python train.py --hidden_size=128 --num_key_value_heads=2 --norm="layernorm" --norm_place="pre" --norm_eps=1e-05 --qk_norm=false --bias="all" --init_std_o=0.0582 --init_std_up=0.0671 --warmup_steps=200 --schedule="wsd" --decay_fraction=1.0 --decay_shape="pow" --final_lr_fraction=0.0 --batch_tokens=32768
Each number is 128 + 32 x the weight over the matrix's rms, rounded and kept within 0 to 255. Layers, rows and columns count from 0. Numbers have three digits each.

# layer 7 attention query, 64x128, rms 0.0469, rows 0-63, columns 0-31
165173146096116219137132078152218176127112076191094057100075111172083146141105050088165090179211
090160121161050219097154198128091084207118182097118128175197173143155167063159107148125126049076
119149146091209137075173125147039134136163156118070184190111113143150044099159116055129088113139
105121100077157160138128168079150120119180149148127166114070163105079115116168199078075141098140
120040170160098111166115134112172067096156136132125208144140100194113085088186131119244126149133
188169127200117131077142108129191138123151145075089044152167127054161090096186107118111164129071
125105110073168104157100094150142170082149118118181174117144171099140084130070142139097069099025
102084128119052193129089173135141126089125140216120098088200150027116109217188140145083132071133
079201138118129124080120143236194114153156111048120123152133065111147067164076091065109122137137
075096138103131150189224136172135114155130199157089123115107072174086067166139146099122151106145
150205214116042168135152147135135131076115110051117077083061104063124164251071156184132165092161
081089119074129190153209156154077133048134131161160098086113169181165190126162100129151155129100
146149096094096149071130054117164085110178108121166041111135187135146061146120088198127137157050
217072086148175140156144203061098157208106098159156073106026077141158212130065149067150164146065
127165122154128092131112086041165185213049133095188180120200212160200101180173099152109071146157
119167076225122097134163124102170152080181164182148099121154111025100105051175123097036194102093
195090126124094073103157149120136151159148058105174143097129122097120053139145165094146145168082
131157141179127108095137079111128110201179131101069112164098182126104145080175154173126140090160
138203111125130119147096059119176094147170111122087121132110138100169193112128170068195185133061
122107116157149076178071141106088114057100159149105192134130084102105136090172075156154137155190
138163122135136115092123102097037132100154182154180156129198147028112121149062134113096159153156
128105137188165157139119164092132101169108156078183095086083117088126108156087104108120158101084
073098146069091131143183133158167166174140130025117233149155137113111170158089214093158140171098
064115043160132160173121101093137166080107140119145095129147147110100136140122175151119104147108
200064128134128109120157212112085212078162080127085100135179156121134148104057126044092122041161
143095103116199134151156168088193129163170116032160165109166129164124103154113119155167139113132
175022175075131114108082123110131144120174169079121096112122110125121130112154078145136110145217
089134137157182195129206093129160139209092157168132179130111114122187128129162087127142158134172
056177145142198191161149042231101168110138078138174146123049121151108118151116066101133174123129
139078149220120173115117099182118071109147099084183094187100197106111205110204092089135112163098
137091130092168122119197126077099135124068123171134173076121184155132162108170184195129127069142
153192070107176156101041164156181125163157114204188184120131132189083047137126143133081126054131
119099137144155112127143151114084151102113129096137161141135120117122098127145130095145101128131
110081097106078133172114116119153114147137096151115143144099138132108131129118134135124078127124
138102158136084140134154153128137111109136130085115124112153170154109133127145120124123105135124
106155109129125105108109112150093109116098117137133111128093127157121131118125107117109135136145
143115202131127097112174082166147105118148105118131144123158150128120130103125114103121106136121
132109137106108147171126147126116138164144121088120164139138146092150126120138101113145111123109
166098148127129147135147167108153110128130141126158153150141100145127124137125115121106107118120
126145117138120125130121110118089127124097137109140121155173121133101153143132117143100118111109
125116111153138103133094149122102148154127134144125121167176112099142144109129144110145106111116
156108116147122097117093163171129121153136112124119107118096122111160143126118129115096136106105
166132140110126136128163131164139127114139135174111155142152128130119142154134150119125110116123
119086078162112120156119143131117148110104086171153131119116135138102156103102093130164104125101
113127121150129105107114134106120157157109146122143127152148131071147123108089136130143141118139
129127133142133139139097119117137179098115097135121109162120133116127109141094145149098131107072
147136127158112139100114142145084135088138123099167088103145100157130164110124109128126139115136
111121127138135144108142137097122142135137163108133153146178133172118120119122133118146151149125
165172121129119094111112099125147129151148128118123121149102130079154121167131132142119128138139
126134128143136139125157094117111136103109090158127129141117141117107152151170120135141134107146
083097135150120145139165135173157133130119107131154154094145122156161141090127137165128141134125
095156126117160126149116109106156124122141115148115129124115129142121145144147109140116111127158
124098110138104110119140161168140119125111101141174112138135110165130128063121143127132103118139
125159115132140118129114112115125141106109103140130118137139124091161144119103144124128127127085
139146137129121159129140124112178145104123146147109096152137097113132096133112140127129141133166
125134142121090141169137179087157139183144139102074147120134094115111128160127139100130155146128
165083126151116148110126120125157119140131118164107148124133157104138156119141134138146157134059
131185139165126138119139120109138118099143135141099137098104118105124099132145133137124154107162
129143120131140133114106129149109163092131110157135128105091155142133109151132148112139137151153
154166183130126142110099105144154121095119154131117149124121103127145102127146101113118116111137
131070150125129116108135177170133115067124136141136094138136092106145160121116164150104134097133
158088128140110139154109143096148128164120119128118147120160121115126141127129152097134107132100
119120131147152131123144133125094150132109136147150102136116131113110110157111124129164150158110
139096159116134146117132161122105164119111146084134147151138110127141147109095128114113096156099
# layer 7 attention key, 64x128, rms 0.0467, rows 0-63, columns 0-31
166163100179163223173158202084110115127170017181135127158148077166139116140151046167206112185150
094047122068172206142169119145121100131041163093037167169175107104127175149155213144128179182087
123122110158125104098151156124178156137119189144137113135147071130133078130106126100132100077162
103141105105139195133089137143157119077166183150113196167127129043161136190116140156082159141094
094095145134170153164058141129149109107167086087117123170131131118201081073162172061085100086171
129160164184106073075124129176081171119141183115116177145134134080129169106135118106093144113185
129201131125103147171099003113112150090139139165165076128152069112149172092064109183091127129042
147127075146087195160154103247132152099148142116121105133170124072126195112154164154127129093052
216137117166073097156150152164141113164132181166110145113144079122152089070109075145050149135083
138116186149083112127174122164109129138114133208145137149075065143068128126140140130109092131143
084141134122057149121201138052061107156200150168120137077099176072150132164135177177092167129139
071036135146197156108198096105100199121122053157172149139163105170160180061105049069151126165128
160082084109023135105060092118120169102134120092105119122168123150102179123166100145151128138153
159152140111171126121180126151165121126141140141165098066042095121088169127149103087164112110071
108187131110090138172094146027129191152168116070125136123127138234072131180184143160181162186128
125175099171110205090144155080195108092116081175146079113085196091098115035150146144081187084184
104152125058043144111070161101129159110135076170091043123079126142134103109097156098135205133128
124214157167163121121158121083070162156122137090067117150121158177124106105152080155131160108131
120137158162150102129091121081150131150159158157092131039161108115116153153155148084174194187149
061112096080164208094098182015171076102100112102129186167188083151126072104191144142025133141129
199174173106112103074055144124037068116148060095189171180193154093098078147100112129081117152162
196076147207149166194057089111101096052123228088125128024080092124091196183073150126074091068111
158071097146161102171114134147200156117138114129065176160117162084131146138110157098198132177073
064090148111090176149150184132105178129164188087215196132129161114049076088151070154174090158160
135158125068084144128157179141197076125099126145092081113206082174083171154034069049062105151110
121130119071205156177084184067143129143185121108100101105129116169165207105121147094073183130146
180075090070142146145142042120137094120180101110172138108112087149213073147170117124102103136170
163100102193184137169138092147166112152129150143183146179112132149180098145144117138109108143190
159124118114146166134155128118114201083070133100075158151128100127151051184138102116140165145055
187087124157107138127098200127131089128142156098137046130112185141140102130124047111159138186136
107149185145175172136179111132106143124084051160140107053106180185081139078121157138087144097165
155152113112176193131074167118137052133086030134092122141184122143099114059103225149161168089166
136098130137137099159146131131144151124127136120156153129093137120097090142113150115187112136139
117147119130101102172162149117111120132151101154141123116109151098121104126161100147189123120134
099094126139106182124151100109139134117136091086125128096137144169118115149153111125142112163126
109147101135123084083150113157117152142140139109178109156148112179132118113118150096122131130121
104131152133128106088122082111072104089112131115101137090179160097172126138117140103136094157120
131092135098125134167149140153119124139141114141102116104108142122141137141155114147127132149172
137115169114134146130140138133156106113112124117131157129114113135131129135149100155136111142123
117148124159137138083133099120104124165097102121150118175146156118114153150120148138089103123152
148123096118130123165102128115149131121077125165100132132154108112138095141130149161140109126110
142141087132111089168124134185126103130106085140136117085089161098124124159115131127158146123134
154121139124146141095153135117097141127140119115060140144155142125151108134121157130162136128122
074146075147140106137114144096110141113067124177125135103132144114105108121114098134187112156121
161106111095142099118137175132151143123136123163109135110088119094127121134128122153114129118130
138124150118154130124108133143087193118112128149111088115135142068098111124094124169144185096130
132106107122139114101118143119100160111101128124100093147111132155154108134083128125110133127136
120110154120112154112129136084121138125146144105099171135158135144137129112127123166149123135121
166129136118083082109096100159123102121176134092118121128112144094092170173148147141093143163141
109133124110149118109137112112089131123096130117127131142136158133110155138135137134148143117139
126106106121130164137138135133160152102135158133111124098124121129159132118111124133128080135136
125148172148154156133109134130133154110134153128117131141186120148142139091122125142112171103139
105123100158125111143121118130102132091085114160124121102116104107152101113119157131154099139178
137158105136140092144103126147119138143128132122123126143134102095127126087115123131109132115087
195141128083132144120094171148146132144186134137108084149108094069153139180133109135175142072135
156099158127101133157123150123167135158152150110113136137130117142150117146137156122129116114117
124134097130105132117128122122130107137138070173119147126103188129131141091134144145168158175084
139163125153147119137132134125142131139146123122124093134151128149093164134156172129114146097143
108152113140149133097106160129106140124135129090107124119147164132120134150094143138133152125112
114117160111136102107095119157148110117148121094102129142156108131124166127140154108125111116126
097107132139139109151132178161139099116083111149144102106108114098165109104095135120106146105122
129094144104081129154100137108157116162128114142157149137155142117092152144152137133149113130092
124158131155169131154120199115094165150126158151127106158082098144104090125115137084174136127145
127103124085139138081116149122117125104126123107165142089104139102148157119097102127134068125113
# layer 7 attention value, 64x128, rms 0.0473, rows 0-63, columns 0-31
146100122124180113112255044148199024124109086139145152085142134109097138134124136173202149244123
192110100119160124076169156086106157181217128159119114107153109095023108089092129082151123131126
129082211104127083183161120159107160141070135106103063176128158116103214062192185186136086160161
141143127178148102141151169138099111138091116161151089059185126111104134093150164155134066158148
114079069109088131154087037139075091171124161255029151163094090148114102085159057076165120140189
090110095131142160181112143053133110247104141078048021144141098126120133120148082154127141174070
112167181064093185160120129106073129158072145148114142126129149123112166185154117097106105145139
060226137149192128113125122131139057037177143146073056136162148166162124146139156058115124109100
131150054131201157138150172118068132070138129180186112128172177126149112142091117159083123161022
152166095123151152130078063119121075142109167133132180105096132186156167049093090164111119168126
152094159144106067109140170115074114059169097160086185128103182188152099098188178206166127063063
127148194117085144104094175212146193145183154197088188057135046130175129145094076072123167094107
145112110138088162178128103130074177169133100077139166201118123117083253076102086150148125104189
191066110137132084145106186080093062100103155095114196071104045149110142161154107165172196164135
094086126116119183134102124171083180088129203158210122101056085167141173105101105101092112194152
157122110165168094114139111164092172122193132196072000121168102097157122089128113128156135196201
111140131179135158123041127090123110109097164132245241140120118140087144114224085190166158079070
245140167157143208122192111063140148085087168085051108140170168087190166133081112165148078084149
145164139135173123123127151117098185124141164185059166105079131142101103143189159087037101133095
135114074118141084194125123108112144087096158184051141195113109116119156124095148122159195127090
180156057154130096130130090124127108163115141022171063146106098089145132071095140142137170100091
111115147150205155121072168126155065188115050195147098107095137114224124131149108124075081211072
149226112157124136145165103147143185121001166102150160033112128120113157121171120040152175161154
103127093065100196097077145165130131140106109162067102094147144176115097094167137150104112087068
037115016099190112148070064079139156241126182100137127132166109097085141109069119181093091077130
150173167107140132089133009126136076118152166130116133204081130118061119075138134121097139128081
173168107124149163150073160101085106175077109121110103116084140176191190177074128127160045078123
152070058125157088085158121088149173186086169201161120052094215171046044159151198155084096093171
107248115121093182092109088095126075107137120076143092155102093107154164185039110087178138106092
217145143185147145114028047167137160150135157100108113137084154169076131163181079202150158123132
157189084190076128135162120146131096210145177124122136127189146157208096130145104119173186091055
128049115126117128130115117060122112184137145152177057079097145122176165084136166139108222153073
120126115099117157130094111174162133116145116159135140122118110139117134129137095126097132132144
134148121110134158137107134140112132102140144165101152142144143121135139109148129135145137131146
111145115160118122116097132107102139127118141134126125129102155126157143128111095085150125145131
096141158099135120135127105121153079161082114114129153159103160121140148152111111123135087128094
129127165159161138133126096087133131148151157109125137124143157126133118089142090128112125144125
142138106128140142152151194101142136111118117141117128117138121106134115103137150134151158127121
119137104157134110148119126136159102126150089108137115127132145121177156122116102135143118121134
135113099163103145140116100119167132100133147114129137115120116101157119138134155137121128159144
096137140144137103129119153138133132094115149153145112116124164146139110135127135132117103123146
158127099128101109107097137130128123116175130136115130088101113122125150117143113163146097152124
140124127121130136136174100105150095118115148151123114117122156105122096137111128115143126139145
112115107135112127148120151121133123126128089138110180152101127135147101133108111136137090128147
127164129123151123119115120122104143142100159134126137121155098142119116101140079112128116096111
160111115139112147127118135123108134124137107107126134132099149146128108132136116124161139145160
133090139150164121107116131153137101121147146158116108126152112142141107129113129116138116137127
060135129113113155145146116170130116133162140128118151124084148159132125138131105120094123128125
132128153131139156136129126140143128170102127150158149118116116115125154097111135064104128118151
137140106117145131141112156189136120147104096069167095134162180121124142136128153122137103136110
099131114127145111121116101113117102097153133131092152153090138167121123131088126136143133118162
122121127140148112129102143144136095123131080125145149101133083142146145150143130120150128162119
163128105109143114146144156115156126118103131125114153132109130120137131112127132136114140098115
121145136114121120151083109130102092128112155116119121171141105112100178111130109138141145136104
129143130088109115094106115136126132116135163086125114144138145133131129137116124126128131093157
121137122147086117148136116161152108122120085086126101112157138174091127140070136152146112119176
158120132156114107156132122142142080138139132146107146129121137138161130114140145130132118119130
110122121116156115144143124163154107091151087155146153126110145132141085122135140110113102111144
166146129103151133108145142113123129150165121129109118123129123159145105092115123149125084126120
150096151122105130131093132104156116129095147123149133138133118118132146127121110122081131130116
111138099124138106122145129133114130118117087135162162140134144146077125131141113132152129114116
124121123133129173159121104135152129130116127127162126116122107146096146103095119128093156129132
138123150150135128129169071139131095136108109135139104139133132105145131119134135141086129138130
161102092111121125132119123112089136140114111136131147119121123160124158152122125133123110142118
# layer 7 attention output (transposed), 64x128, rms 0.0577, rows 0-63, columns 0-31
068159174127141076098042092095123023095189105126068092119080120162148092137166096121122232153069
143078166134161177090065145089196127107113074071188091140063110070159102129122179206140077079117
165098099107158164144121131066160104199128088178149159083173160096128105179093181152202186099160
093147094119119120043154148168124154138140095124020138170211136171179051143029069144156167084075
171185116135196169088084114088157149091178158129063168180136105108069173130106105139119137060126
089172197160148152016147092161164058148017133119127100151176055188044153126154230139160074153083
172099092123119140190186116206065142092098151076171123196144045023121090077133111097143141089148
156051057212099136168091195114172084142100141150132168202101148190158130075075092174072116151114
161113146039129125170145093106129142133113114183141114128083177164141092144134242210167150123159
130137185127139120157155077185089164133134078120074006133114076173107156114147090179064116108131
109153102149080137166207199116157157161140114123126093151108101111157104102044158081129113141173
164147097120150154110132061161181181158139136114136113133131118112206049131188074181082098149202
120137094046113130135080140165108082200165163092099095102099093174113085120184118112149181142117
069138167102136109210114097119174121127194142195097077189169144105166136136128130084171076183096
158151107107218107077167117065157131141191156130114056096175136079175090131105135128132110082157
180201130155162167140131081216143138116085094090132159127132059123107151095072147092152166159000
155119151088156123143112043212129192235172109140054063137154118045094125122149122101089089106141
078021115166060117196129090121186102061127120144141170119164156102084095146127138088064198202112
160137184085053190086097094153111096131119159089192131104097138099188128096171142115138116132073
107164137179113036144126174116199189112067169172116173123101150152128083077173107112148064117125
139189204100030189032187134093181165172098091177117129118188147126108140146154114099105179089169
157110134134149040180106073142114128127156129077117158164100194074159128107016130112153141156118
081119137162203162046094129146087151185135089161209179167099107121130123137105109147143166180160
144142216153156102186127083125103104122164147142059185165088072140130150151040113084077068202188
135112181081141076121153106155147118102084124174095118112101144123079137150039105172126128147087
153173099134138103105182169074198135134150135155128224181094108108050166141071126169129122100130
085188152148171132101192119162096113166081110120145249079148173085114106095146109079074153175081
051231135154163187120173102108168130103150076150167114178096168027135166142101099165058102225074
091190177121081085168191204154104144106075050209177104162004197136107191214167143135119155101101
174116185125117042129175151190117130136093067147120097062139152099166145193131082120158007134138
085103115121049093160151079201104160128135127123083194128142145175098069084083182149063115114162
168160134151148185026097144161113116093087069148118194115052094147136160156070161108131068095190
126139119122161120108140136111107130137131105147138097104137139130126104120136132133136143129133
116120167139132091099147143127132107132104104126132105131131103120137132146113126113110125102148
147119147114119132131119130115145115142127110113119146130153111103152127102114169132117136111100
144140123135129122102117127111124164138149115105141126150137147159109148157121124134148169143102
136151104121136111121126162134131097157119151121109147153116118116109135136147138110138101164144
124112159106153141118121109166164088119153145134139129132108112139103136134122136146107106127148
138122130158136145108139140110116134150131165137108158124113134115125093114152156149156141146100
129107144142118119113155135162129124133103146127150132117161156131113124103129112145121126131097
104133133110113166126129136118154102171117103148074122129141101132136139088141140121140173134100
100132143137128129127134130144123137131092131123144128181140141177119128121130147136104132124147
106117112128119150120076131147127131128151103119122116117158140108112129128127115140107138156112
141155161129136128112127132110127112147130150122122102122105116138137140125133148114134154112084
098087109157106110138142112152152135100164109120136115147116138126131122111116154134128148156132
116106137126133076140153137127132140162095124156123125109109110123146157129117136137117118132105
131145155116117132145141119134133135123139102113147106117112124121110119142175124113139160127144
149111127145116139107129128105134115151139136084152135112110140144111139131129114160118136112133
103124102125117111141149128129156102115147116132113100141136087166139150127156121167153108136143
134160119143114108140130091110116149080145135131131142127105090125134123153134121140131160153136
137122135102123148154101149148132131151148104078118126120142125087136112113151168099124132151123
126153154115118159149139154107118144135129151135108099157108172117104118114115146143139131113136
127127154130133148126113120145103138137134104156110116153154090130118127101141112121151106139114
109148128111131141124119140132147143119147122164129145113147130122140094119151131142116113130133
162146116145149120155132112086121102145128096155124134116147130139111122120132128134149163157124
126107128115129147120127089139114142148166136136141116123113154104129137132120114152123109119102
132132132089136145127117168115117148092134148146138136121130130148113136121153095120115131128159
115127145123131138094137157138125147148114140126120116126100122143126141109142139115142142151118
110096119130113131152125112128146143112094139136136118150134123120115128150143126102133137171151
125168133144127103129150139124105122102116112125112125139112173113147122147129112141156138125137
155167150141153140098116106122099121141124172114140104130107120127131121162113162110147148124124
133138116149117120126139110138113122109139128146119113138142150138135125145168118163120143130124
131124087126147132116156154126134127115148126111139149120133155127141128108134099133143131129147
096124144154122115107138121111135136135133144137125125133151163108105152156119125140149141148094
# layer 7 MLP up, 512x128, rms 0.067, rows 0-77, columns 0-31
099156131149120093129113155088129125172100121119101099089163153093114176112103069082101137128099
071120103150096140079167088073113077112133124118156080135169151110101137136095131180130141124092
087138140109087130105072121143140155137103124160094125153104097091099172076063092096121152125136
141071156104127145131134095090096127207095162129101163164124097088168085149143096117121119114096
156162097075124126155176113092126092097152124076134099129145157150228132129112071166057140177114
149128147163097139093086158128109142144119161118152163161120165147163126120098118100131194159126
159162141151151088116096110147092136179144105148163139122083115152167110092094113140100050118063
046093083179150122111146145112176160154091077126136099110110175107095124085122120134078106115114
066151162156123185142063139165133154173132133168148134088138091168141169081138103161144116107092
179128112070117180138141143156134141126130147067099107113108109146143154079084138099119165173129
087128125141155126165097170107123176127037083040126083158071163142153128162176103116130161109119
187093130130144104061134157061172084140162092183130057146140095120134158152106157091128089193158
048096154152161101112115113141179116118102078145095142109089132168184160167111125159088105059102
098131131143094135148100142108151183175136138153151137152128141052117077151115136089149165123114
147080145144108082171127137091106142116121081181142177121107164134131153104178174106129118085147
144120114063118126151152149143074157089150117114125080075127182129102150155168139071097082118149
123151183111109129103099168081132121148065129110181124071121140095201152113123081124075087134082
130111078098121127142131171109091162153077165065144167123072099109133160148156133145156112114141
143088189156111101168159116098087107146138130136118122206152098073127136127137192143097089065153
092117114141130157176104127135104104162121103137189123108090103102128145091166130127144166126085
118102114153145134080169119098108098116097114142128109124095138156130106135142089127111076118120
138055171143117107082128141132163173143149136146136109199106133109155102157096099138100150125103
113181161155084142126181133108131107187090089098154149101129174170097088098179145076085105113097
159082131123127123112102165158136118138150105132146160122130130126164205120163108148088067170140
102101175103122111124140147086130107149131158111190091082098169137136140106105135163126105154131
104092172127147133154085127100085135149112121159120101102115116142139134086121089139093125159197
150172152143168164148071144138132149150129169156112146162107106080123175140107211120103117046112
125097114156159081070104150100080174140124143116132143142072189106161163107150159068126072124143
112079133119109106168158075147098090178098080112121136124173099120142105062154136086164071118125
141194140126068088132140157149116120119127095079109109089112139089168147095107139116101114084157
172121121137135137090106146123144190149085117091142107138068107133127132116149109083139127176134
098109211087212136081108126120119083138085061107148138171122152034154143117119039169176121129076
098132133153196122125102151132119104111181146121099085073136136125127084093166082187109124072114
136120135154144132079106120078135140119081116149099098134114109131129171140124147166159097202136
154190112135136100139134150127090076187136183140098133081117114126209068146132124163114089114113
104162129094224134156122133123158070128123201138100121182081189197118060175078144169107108151124
115073155192142155121149139133051119172135082098123122137124184140125138139106114171068113170130
116080126111135093092090145105116158165158040112147165100069096117120165148078142128182145131129
092114181109194108122120094143120148067132104106204153129136101151091137117103097090162130132138
123145201150149182072117113087084140161131127120176097058109109158185121126118096143107100106109
156122177135120143123133110132107173133142173150064140203119168129140163090090114194111131201109
167090143092101128114136135104089088192120145153212154145118177114186155077120152197131148092111
201191100049104167091149136116147136126103098084105124145143143164194168115120115129100114143096
126124148111118192129129097102098085152082108110097181118089109071198103092106146114172150190138
143188137144082176208124150163115144094082122118059170124169196125162127070140160130122072128127
135123115107145146153115146103111105089123047138092170107136115134205165141123128079070121126134
138108150170074114093107151129133148147163113133179122118155097092129169087126093146095176107145
186147132136108143128114126131159132182086073092138152155078147107167109074142119089203086154106
205096179144105098096096076096096115120100105149141102166134157090093146138120086077113159113109
111151128211094128109079112140081114143098126128053122060094168173143110115080195158137121174158
164103102122156126117131124068186073090120091131141154147118104135122147153120076132096129143078
126119092083122151113079124119107103144092128168158116166126120111126170102124064109142116111192
113133091162094140100096089069122104109063215105150145158129126076153174085105101150197118116125
105128087165111129091139166085141112170117167166170110149164127069145144153119125143088131134121
203144097172129135138128134105110130157126148139101159171097136095057094139113126163138112190111
138118108149121141151153130169117090123150117158139071079127161148130114142099170099126087090123
149140145146105116155085185122112141176059125179157155138137185126119156134153127185123115138129
156096085135109116111140132096189132132106101108162090132103143142135174099165137093185133128092
123093143119175087110143177071135132123118102154139088117081164102161155158179122084121077157087
095162110141185137117123132104154144116141220118085084156094087104145135106149107176193090099159
111107098192175143103086149127115181113151128085118174138168067143134123114184106124133123186129
065152192113118130148180148083161094147153122129117162119128139163104118100111139177123081070135
124166127111147139124123105114066105133125098193129126147093152181137118161059118095117097106145
148099135166098055132073134116099168132123082153150128098159115128131137152149112144172109104116
150154097105105123089067150119116114227051105192157149143108185144123116147137135117123127051122
079099168105092176164131120116105168186145150100164155177157145038136158089087080112111106119108
106157122152153117144097110108125117145031134144124115144097141099108199139135091153090135074144
179123116150182104089118132078119155086141163119159117122201167147145132122149120117097114126082
169133082131111118210150131119138153112094093111125112168117144120162108119174100135131171133080
100139125208165119138109162137153073140114139091126098136125160070119143177179124144057164144165
102144161120227109114123127122134136123109132171151109144111124128148121136131133085078097142199
105112104178086119148125131114158085132162148151160118080138148141144093075150169096100130101136
080130129137127106156150134080114118054144127145149171071113099064091095127124106129125084092114
132207161136092105163112181115100129118041179134111089109082146097107178134184046096138088155110
142183155141111092117072104084137149167122137067143104197083126172113174102113057116138202065105
115084150170111102150100109080144162203096135074102150091169168172140156098069106137111130078071
122131179119148129120153134139102157142152161084104134147148104151147166101176149182136124136101
145153200120152121156050133111104101156152086123124098184055104111098092130158088118127083175094
# layer 7 MLP down (transposed), 512x128, rms 0.067, rows 0-76, columns 0-31
174170097160179161127150122136126125123128168133095141112143110162079150148127103165119112101122
147132142112068141147089149115109112116202153087073148115056100154087097173148104093156133092127
157075122097126125158090090176122192138136146059143152065116120172115150171095164111091108105127
057151136121117192157186087114108144134164197107140093066152161121094153160144123152115148092159
112039117119138134113187142121095153143149155147131117115171181151105188148154142097152096139157
146187137129161167114111108198111153109144140094130049111196061132129149088159059155079105090063
130119088199140176162101134108159092167096182152137072122074114129133136151180180161119164159079
147132102139082134129109116172148084089107136097131133126114101070136090123118143192147135114107
185163115123126117076130090112162090108139128125166089079118117076138079126175186133113123115122
151151129136119088112179147162127131122161154120083155100136122180078120117169102140155178132129
089122160140146127145126092185146071122173152198100146114060120104109136078068119161074147095149
143154101094075077164069152146129094125107159178148103165138160111138081146157149116128150144110
185144119092106155054072121121117105161156077098113091102142141113097115115104144139228115178134
104144080136144158160164154131125067112110161144119121069167099134042084132157124138147107126122
127159142131124094108100172152071129072066135160119119098142169175203159124121088132151129142156
133174065164157122122123116129163084057109110154139088189151169141136119113131155124085149172092
099120172183084128134176147126083141155089093158149157126160167124128114117111173109113141174102
158209117150124172175139118145098082121170078123122133154152146141136150128120083123156110130122
137138201111147196109112115108069155092115166119077105145149131106137083156144133152119141080093
137066120068134118154119145135060199115138159157106134146140124122142125191110153135131155093137
120165100137101099120075134155139122095157162077119138155124132139146147139138198115109147129115
133129138119142172125113122180143064121094150140155126163110106197082078135124154114127147195175
145120220139122117179141233165138136122134139135118122089106144161127107116122101111157176113122
104120137181086124070159152150154080117134145104104169142080156134120115146194114130079116105162
174122125115094093149111139095130110133157153131113164143153104152125160132095101080089137107155
102164120127141191151194112105086142124162127078078114128133164074136142168123167138128122163109
073095036167146144132133083108117109127094125166162106111078107177116117117134139174132096150149
161119145149069141151129189177072096071131170121175127115141072116109129140124086152124161073123
160150081074102154145184123120165041135052116149170140197181109134138122129103148121166066142124
154109071091189112159150142097127221083116124109082134097199115112149103135087152073206148130073
154076187115205116136128107112079102095144105144109138105102148142146132184159120151079114161102
165122074129129075156187098136096117114177142161107125146148179076082115157168154082142078106093
091108193146140140160155129171128189132098084082167084062091118152113102162137170090146131139077
147093131120123101127146133152087179122124166107102113114094142143124143178157097074143069060132
095007163100105144098100029086102168151170145058111129116108101095137102123152087147118149143091
122073128086138123096157114173170143162163170164141186124089198157090043112100152120136100150174
142087065089156119155111083125184104070176194103131144176155098124129168118153118105129145169148
142135123146105182143138085111111103177137103153227166104136067142111030146107146210088165124095
042136125115132084159115179126133180110108179103126138143158081139091151150164136146104105158155
168140102170145073153130158093158157145133162094102187150102064123125098127132172090143134192123
146122118101123123141124143122115180128162156150072134120149115072172138092122156173110178203048
198189104127162082075073137135140155077162103081173173123104099148144160116115148116161183138137
115117166102076156166075147180078146130154133137125097163101186109126151069161159166144108066128
186122150185083074156091181186166134036164160098084132154150178155112117128104122121198142099179
132097156137099122055148160187122127106112131108175165131164158161107135102149105181154101134146
065128197167132117106091163108158084136152138141140155173134166099069128135167149167111107153134
090139132117103167133085110132183101136068095091120152140093104130118156142073211188131151145162
075148159173066144130184130097090078122177097108169147091120107131086149154115107148155111084143
133141126131219148150121169116124099157120139189110134149197114148063114132126151104102123132171
121156115165120135138191140098081116094202147122136106146162105117130153119097142185156061135063
141087097122084117152164157167082156143139135179132105126133146081095188155104156083161171089163
148119133160170145086134156094118101107123122110135098136107170136170134073147094135126153154076
184100096101168099148149174115098095127148122180128119189131185122150125137120117086191124157135
125132060093111111115128125167190122087135110123153112151129140148101110174199129144117146127155
148078160102141112142107125111158126069162143133130191151151131164144130123100127093113109147096
077108153117139103110135028123110117139136173119106086119128124144149189084196147155100111189066
089138121092158116055176109155147090124155134125141071119067150121190093116140102129100182117093
126122135161092161140147143133174158124127163074132127137138165122178179160119147115080101128152
126077170123097130124110149121098096103137059203106079195087153150145081070110135135127123153193
081141109138136162109152115121113087095151140108154091105091118153151159117194140129109143089170
180144090188100117110142094140093072143098139120095083125127130112126091128120127194119066110118
153120082158151097151154094108177103115118165081132136136136076149134182152132096187096105157126
161084163103066202096124134141079115149138157130058069109140079105165155130112150143140186148105
171087135066158156163194102181141134140149113145143169132075119117178123140155090107115062068091
163111117121173178127152121176159079181119134137191138119157132174160076182131132129065153106148
111098166135151085148129159112108150202151113163090133105156180104097091103142090150148090157127
109176109167147093084106153160132172093125163156098052119146091133143120163124154132133183158089
141159106104152069123143167201160108161139138154153114148149148085108181100127198117162094168139
112150171160127105138136132115190108131099142104131134130138126123116111176073129130041072112160
195114158124150098089145078128173135141162139158127105173134155084039104125117111141093106128100
134105137133028046148098108161099150153147159121101111107132146127112083127105201157161161124119
191157143107092147078111162140109106125121164084158122173142185119124149107168174112151103096071
113116140078114116108120083083112120111077086102108116118069202092162128141122088162186091130133
155089107081034120075135091093157098134106105147099147164136131133146101151114208112124123130126
227161118131043126174132088116133164120112143071099107102143175136248096119113071088122229172086
089131063179155164156118126142165161129101102135065149161028122159079186169123088080090096202106
164116141100081127152138136126110089100127077161137151160145095153153117160131061195168143119155